Part of a small language model's weights.
Size: 13 layers, width 128, 2 heads of 64, vocabulary 5950.
Architecture: RMSNorm before each block, rotary positions, no biases in attention or MLP, untied embeddings.
Each number is 500 + 50 x the weight over the matrix's rms, rounded and kept within 0 to 999. Layers, rows and columns count from 0. Numbers have three digits each.

# layer 9 MLP up, 320x128, rms 0.0722, rows 274-290, columns 0-127
361533506466552460557460548565512431527447486461519528550496517468548549560545499416561473527550442518509480503510480448526550494521481453493514544481529445534426553466545544373479508430527440492516602477410473476563504493465570489507490579497512495484448526604544534527427515446525563490515488582492515490490518554527572510601515458485501572489439525466527502513476461448410546425549
530521403475532531433434486551452508502522538453544446508499533406375555415467443512463552524595457522566525596511513446481404534496494500432462532496427505452584475597470523493459571628501499467503510523489494514534502486532444566480460518552495600552450518472463498451522441434491560535498591595518422458456416504483512454340557475518457446494476456412535487524507460493503523528589
509458460452479553474485528474523508498433472466362454609431480590465605512494515413535532551515437435550477486493605427497494460510480491511468558556503459454510484383549532508467537513412451491456490515513579450489532511458502583519492545484493532476480481482599549476555589508529432478537511502449558543462388580543523510467523482468567469482507419495418528417484568480499518545497
524498454497573559500468624545509556386494592541490524471471457489397543434470473532560489452467449496550546470558471410458541604566545530478524516510464527518512476506467455509471475492396491541394408475496462439517530493533574463435485467415467558544540504534521507437541494563554418490617516503490451519473508442518596536487580497559537470500520429512475530488488558539509569569571
539487535501431518529525558562478592567511508481543552476465612418500511448495553518435470556475491451397449531509458513509463471575471404503454335564477471488500530514567487532559478534528529453422512499532474455515527465488513536474524452498549504449609443461529491451481438468473466505408520430547516562521560497469505403528566488415505562404534489637477479430581450435569504535551
465409512543585609443462420497544482510494386509463530482553519489514541466464472487539507519435508490543442480463520532593516513639477494502611498474519558501564546555545484391411512496460520445476436497462517506484490511534559537528504498503417455606599392541486451629482594495528519458591554566504523538523480342545598488517622477594461571470509509442541498482553530517476531458421
574459501471466487438378388478570466472486521569500545525587546551457561411492561364458624521494480493480458501541556534559649507507505414469513340499554433417511535477427587578598529454580531584513346542493436484502471590471498494571566494558499494510514460480468561427436492561528484524510489457494501499498498528506453477520477462461502486510456514540444487492490565516528527491501
442449507422470448572507497412559425473571555519512600510424475468499462457452511498485486494529453448518603561495509617455535485495496465545518496439485500475595504500424483426511475520573545511524539485529462456488478488527546407441653481529562572494470476447522485464479585475413475559463528511418536450501486491516508566561522555428429473478555438482421534524410529521542440457497
487453451409523481556524595494380477525395478486575487496552550470488496516516503478462472576422481494478556523475446534472465427496438489571531551458498576499568530590479570486503511468602549417541591554465626472555430497555496448397430574516603427496510549435526549377521553526461446514469481467501437485560463454538460412555559454507502509621446419545449486431543462564447461506485
436524550476499574516479409464421416414529475496457528432529521530500640460461444489613504495489527498496545490488479469587429447481533451371525554531474456507550554522499529594569510535520581499452503453489535444470588562459523534514515556490481526428452474481595514484534519482505461515445413472538546453461551456524423490438503488501543463530536445561610412537479438472569393502449
481563563456512534503551451523478521458475476541480476557497483489565573558520527440457516541516470563481462656450621525423508568539477558550429467551525485454539437558588412474493514534564353498610480533547565517554442528542560514568513525519513505478466489497475533448516534491478502366534519626419495481553542484493468527519358507521523539508484491455566491609519512501452578427487
506507483506513502577471449533509511510500555541531462543515432572494446467494545552522512519426476609563529621521516543437464443508418574478467492454494486537612476519543477486461514527517558496513494466486508451546520455338485476619544486562446559563550559535594527448540479468559587527455496554452480478487593456481543564497610508615536486442423434468450563439455543454464462406523
423609505532536499552436555485446467532557463485508547463546553451496431418493502539523520537600495458465515582518539575518549396468547496496467504413572570474556573454400419655450490569459539469468440412527528509525619519401499542512493508527473415509458535488475447573421579580551461465554516447487466496519492482455568392537457501513459498382453530477475561588607486464540453524523
539464482419528440461471550464469426487534573497442382567446515423441455426528466496507544490490548466503532652511495535505483477447545426542451549558565494513491487588443479515519514530475498474444472418479484515565497481552498460489529454585453591522493525535559498483477496465511470465591485490530535453483492459441495517496553536498530432604428472507310480513565573524425475423451
462479457529540548530555427567485542614468456514509423558535427440565518574488553548453433452552487481401577525533618486473457453512512473590517382448536492535412453481527450419545562654572535486589453466518494438507500508478551575511475545447462501503435541520458543553529537480464461649486479495482492564578541517451490529557573487510580421499538438427602514553502480527511477469521
498481553420416553484504477449470517434476504516579491544516472496478474575536452638547425613524549458437504498644506446456518420472531569487520556474518465468541475582603537527568567454508541451602539525536575457486524517502469495552468483530413388430529437486533460556565486483450440483437434538503603479511525476551478430533428531480522515591538371505463498520453488492556487515572
437515515451452485527481436486533437413534534490462401491660471464509575484511502462539414416541533503456419522561605523390484471574506506433524507469475460513524531443456542501578502488401535579503481535518484512420468490475543451419558558479516462436451617526560474478501517501352524538483487512427542474563492426472549562431547473465559504456505530529473455542567547524499451562509
# layer 9 MLP down (transposed), 320x128, rms 0.0724, rows 274-290, columns 0-127
461541411601454496510493411453468543524598496570490539498516383577447516403449495551543563572515470526532458515518576575395539413527462524480501482548540561539547504494512497463550406581441473434524433555476499556375585544534525511532435465527475494555554539461460528486596581449455510512524521443473524507486522510447426424482556535510562356479517479477519435503508484517551492448518
434505544410511549475456502465494490537538501518614441547466517570487408487540466496523502474570490502443476475433489523604530519571414487543538511579509523550536476488496440529509423471533420523569524480557427484472484451510392508511497451527448456450496452543468557486437469520490437441432459477482624467542535488510431525512478557458434661483515535510553452531552446537471530491541
438477541545508451531521524511405445575545607505543482548436475445548554521561520543493456525527443491450469495494500435576465457606517511467468558565401462503545526478465508609502501480598443472544558487513550384516528429501485446375509515562491483554451442555421460533561484608539523488569496446472522477562450482573502593517444524501495405564435577569514499545524514487512457599482
594597499476513549546547396470570535547520431464578514486502594454449449566529457532490517482534511467557475524452522460476484485426550477538438522537565469386435492379475529523522327498568518588496496507456460484587492478528568560548497507506508571524471521588530555543571456530456477464472568474480521557481499474482465588528531437494508561423494470552477488548466450520420500497478
511535490441578493424438437544607467505570519426502490473503426508520527498535561518597428473538570479534556485463528603501620502458549559506516578440454451538491467510462535490526411406479476538564514446459524453527451511538507498487456548508464512606505441549427547454573519517607479445565517508495484534450487454462499581465472612628463519526572511467503450462506563525479487456406
521489565460563553443545522409529511535567510497482581591447503493499459437435453464567497442515548489559442473496539509498516429552466413516481475487478497549497525516577436423408467489580455435523453532491308530471527588499612507475541473500438447455534443570437470472500505504457495433553522529469592480501423529499588473447509394541541487482527496512542501397553552492437513484500
454444462480498527530479551525574521576545508557437475540433515459494439466512502490397487543545563525553547521496495455490536453482480533485522498526526534526501445595510440581491486490513497681551523387508565492541423446574566537502418536532475487476427549454483490502411435465407617433544524449550510556503490452490484585532439552554502509546472521524505438397392493422496513540463
456569473508504490465477475438469532466509493550549481528534556459537430480487497501503532451527540506501542553462542460607583453531528483522479529603483450518597515568459521570569441530560462471494619549405493596524469524510540532501478498429474504433504434438479470566488475564472527567365494531523473433418586523495478544481504584508445454441548585488545566639511531487569546477504
585414448455570528520445475493460517509529550524540567534493502474484507501483443516465543478532547557463450596525481584452494461472470502631464539506473537504421508438417522462509497466517586566519431539484418564529448442595595461560550593502444487579518415465563559516510498579412462378544482500580551484582471492585474508411474566535579448471489505484484526498404534461479374443452
592457541500557522577487485390478500531513458524506413530497466483461492493562537417475486415505415506529557575539579500441596480438434453482380527508536502583508506602515513468557524468430495412510489573436496469541497412450478499386566540491559489520602461438416529534551512523458495562483467414481512440530493507479485535546430543501558584596421538572536492494514602562461605471552
544549448477470648452517482511449525450463570506421541468472497524416526536524515491537500483423602581550361597497445496511523504356484400523422578575580532528497554580576565501489520508390515479567515458618427495428573515488504480474479580538490503531500546414486542468500496521489533509475504517487506469541518474489587526512495518500570512509418525479472575532369524484518427458539
587429487520433430569433460495579444521524474498460501451396510572555487379555500461533510524519420434471474500439447397527381484540519440461599422487462469368491491555533536517448524488490520509470575483520580535510494555536402505453502523414561469461484464594569517533590493532472481499533470519550517556473421431488624443487446460525523495526598468531465503520555493445542484461648
593483569478559419515536390504497575476460434544462509477533539449519553461557426391503432525472443503525484452536531549506587501446514510430609457392534510493456448593490397432540577462492495449517507497448409431485513518523443457541488450531484538505593449516545512450496509539508543536478516515463522511540464511480517521471551435448477480533566582561552456445492525523491513577469
550480526478441414518560548542479458520540481463518393525436572440468360519441434483471590579496537492538532506578581538470425536472542449496559522470573494553560547467514403507563502512479535464459518503464561496472559506521575467602543553518481463400505578521489503498499505481474603485529490443602535465448516467504517510498531546483483469440494474513533579486471477521514498539569
514524531473561541426476436425465439511522562508472562632500391536530415621537527467441490518468586507511559529464469552374481498544535558566447539429477469458503497473489520428547574518505505502610495456559404521484595450539523537515408422501472471586410386515537582550408414530424466524430468526485587597546466488484494510397510591464446471570530510482459431558529560495406551542525
546471488554591479420514437498458489507414582572475485541495459569488504432450457556481595566581480499526442527511469470488510360485559540490510605545525563486461511553473434440448419530466517580518409539454560546498432592457538512536478391511484632466563516605562447520449520521504473512460517516536487652620488555498516489548456428511503421485444438496504519518500382502443456516447
571464523524584521453523543498480528489532469510579582520440528517431525551494443456548566538436573465537579497502480520520613404519493571511528539533514473523536495517487608509576637496447556593559563444491361489492411505528554546522367518504554484512461551404437531501526449646551509527501484551495563524495486502496458553482444495580521520534606521538534551462492452406481531539507
# layer 9 MLP gate, 320x128, rms 0.072, rows 275-291, columns 0-127
507526511476466554471454447399381486523496383507503456513500439463477546521551543451518457411520442519472492527537558469455537491524543476417495591590537446441501422499516560443511423504581559480482542566495535512542604466546391565526475457437493509462600510455563426586555587487515533497611454572550428491580534537492504461473419483576464555396529495470534559573462604467430438485527
476611502548586505523473409529442491497529484531625474591510501496378552537601500531571493470606494497491546477564449503515527501551585445421545510559490502506568543507514479550519511442491563497595539529387538541545501509518498453536481476498475576489525550528501502536521595464421598521458590531504540484561552512464538442532474524535598465497492624574505465506438526449514557476540
488382515422415495472474518572503441571536478514469476591481431484505527514423557482462463413446504503453489532529518535478426485618578481520543540563441491494563482523531444408447487531514483476477582560633511472462527579497488497616568530433502457526524430452490461530501455539474510612465445485500471468576492529531508488470502518559524535516554592413503397501574551509560498589485
495479439482553521487506567517497522382431453598483385611525545564452530472460513451421519520534498511512386503476510517559459616558496452550418545505526528472533485513460527509440514591589467499544482501447477441459459547619442638467545537503464523647559543495474470591501511561525497498449501635410546413475485485465489471506537479527556520503539538453508484438515474425573511552552
524444523467510604530538526471523516482588402525558577388538523589529460438475543486502544593536427476576538407546486467592581466524535491511491487506500464375539508553504509529404445467633538488628522570592421426495499572518556548498563430525506523593489473479595543513560540495452555373475447471551597462536533434586579460546485507510481495542522597526519446357529603408576492517497
454506469501492500534442498532590434476496544565425483599462547529510461547486553463548548509413545490479522528434525536489455533502387400526513524469592458454463616557448483451585572490462536526530427470491542467544532536459453442427508486468498393497525401407486594499544559562607507475526511531487617429455526561393470479540562561629497466530555449463488436458531505515455518481435
467520563526479480537550448485521506394565530613494534521510483569501520471527461372476515576457488447568485516542550482592576424580553513595465475427506564409558485494484561476444616548619431547546473490564491479593537433562534449486482475416467461525547440510470442561383530471438497512496552535582516622586507518470527487528436487486511460407513455484414525418540562505535444565577
466445487490490439482489477470477470657579519581567480486499483460489451445477537511520557429513490476420605514506463564373476553401458489514529430423424429463446458513554541451441526496505399551520480501567544505439556542513482515539552592521510520616546449426445517513446443483521542502488473519574509517531445602492568618429578587508441393463471543555439465502423567509490423558396
573453523563434489485439579458581469406496464513401527423469523518442538526499473443486546513542469544528493469513441467522553522519525454503450424586470501481592506489480516500396571464591497532415557553519477498483467380518560371452511520466391447526484409541506444506505444458521420492481502495559557416580524486509493433498391519450524440466468552531547449569522453514552493496589
407441453525468511479486608520463522495532493532565507554462477451463601465496496560474533478595422606512549514515579541522467458524543537508586493511502440547441475535516440518420499447435449483487535568498584552507582449499480551509463572500471501619525484571571389552511570582441531637454475484494526470506444485520496446527576437439377509484407555495526536486462581536597462483466
572481462468461431481506560548495459464464413533438503535434513448528510430496547456424490487418470517547530467525535465490481475393390547397397513456408535485550491488494588452469464449502439484393532605528542444539468554565444492507588541431519430546546446521588513451483557528545447509508437459527492445464457407540527460561455616540492464516542604520421477489503579482552565596458
541569514568489513437494500527520512480435468491476566541515453518448616438466486482493567450438467537393471492466490556440575564487437431403484502421525499507511452548557454590475594498493412446546422499514513466575626402492498495466497597507502557368577489566619477445552414517627437593500508578519465511513583522422561537584499474626560431507607618507480574550591465512539392490462
572516457519467484450515572455481502505622415426457488523497469464569459532487463594483435503523478620490430548559455576474539484572462512517570537361458404445483458443508441454618544480563414432494567517520549535481524547477485599490501455482394571475522478503507477497510452513498509527550489619464507543515522513509510503406423512545559440556494451534474525540427490464515486455506
398557558467483503399540530419424516549504517552483488604503510530542512409522624478486593481552521508490522543505504452483517431401453578478559519478498480430533534562404444441510471534529426527505536488603471509485493443477642523428535518534568520411409499479530481472516473541453490460506462488543472461524559415464553562607510383509535537522548439473512497533554511504490506523454
583470463439448493443542465463550479495458526496517499475501570531435503508496598396515550437430508473436452460526467529515515495521419538448462436451453463468464422574517517438494567472529498395555522461572582532513521441528559533487594505510538579580571550588581469469508485497545421531521521486448521567497432442558517430567542385460507524503480578473437415501504464528401597483451
427473549490552537468533454562442480533475494581496562512466518509574546514497507532507440464556440466450528570497517497551562570508615590466527485431526491491496473475498624457545478431562545380463440569476513547519558527532510515469478538513496449456589550600530513539476448506495475459575459572503409507556490465457601412558544556523515583512503489577555544458508519489468471499480
467501497502530429475460498475444439500588523525489563460503529420580473435417511615423429525506471533408535558541458567439601512541488493443600415477449442379529491506493551483513458536467373525481484556485440395465407508521507533496527584586540541448532454529454537639507466529512484521573503406608518414435543519486553529452500447452418436536459555500546517455534532466487508496545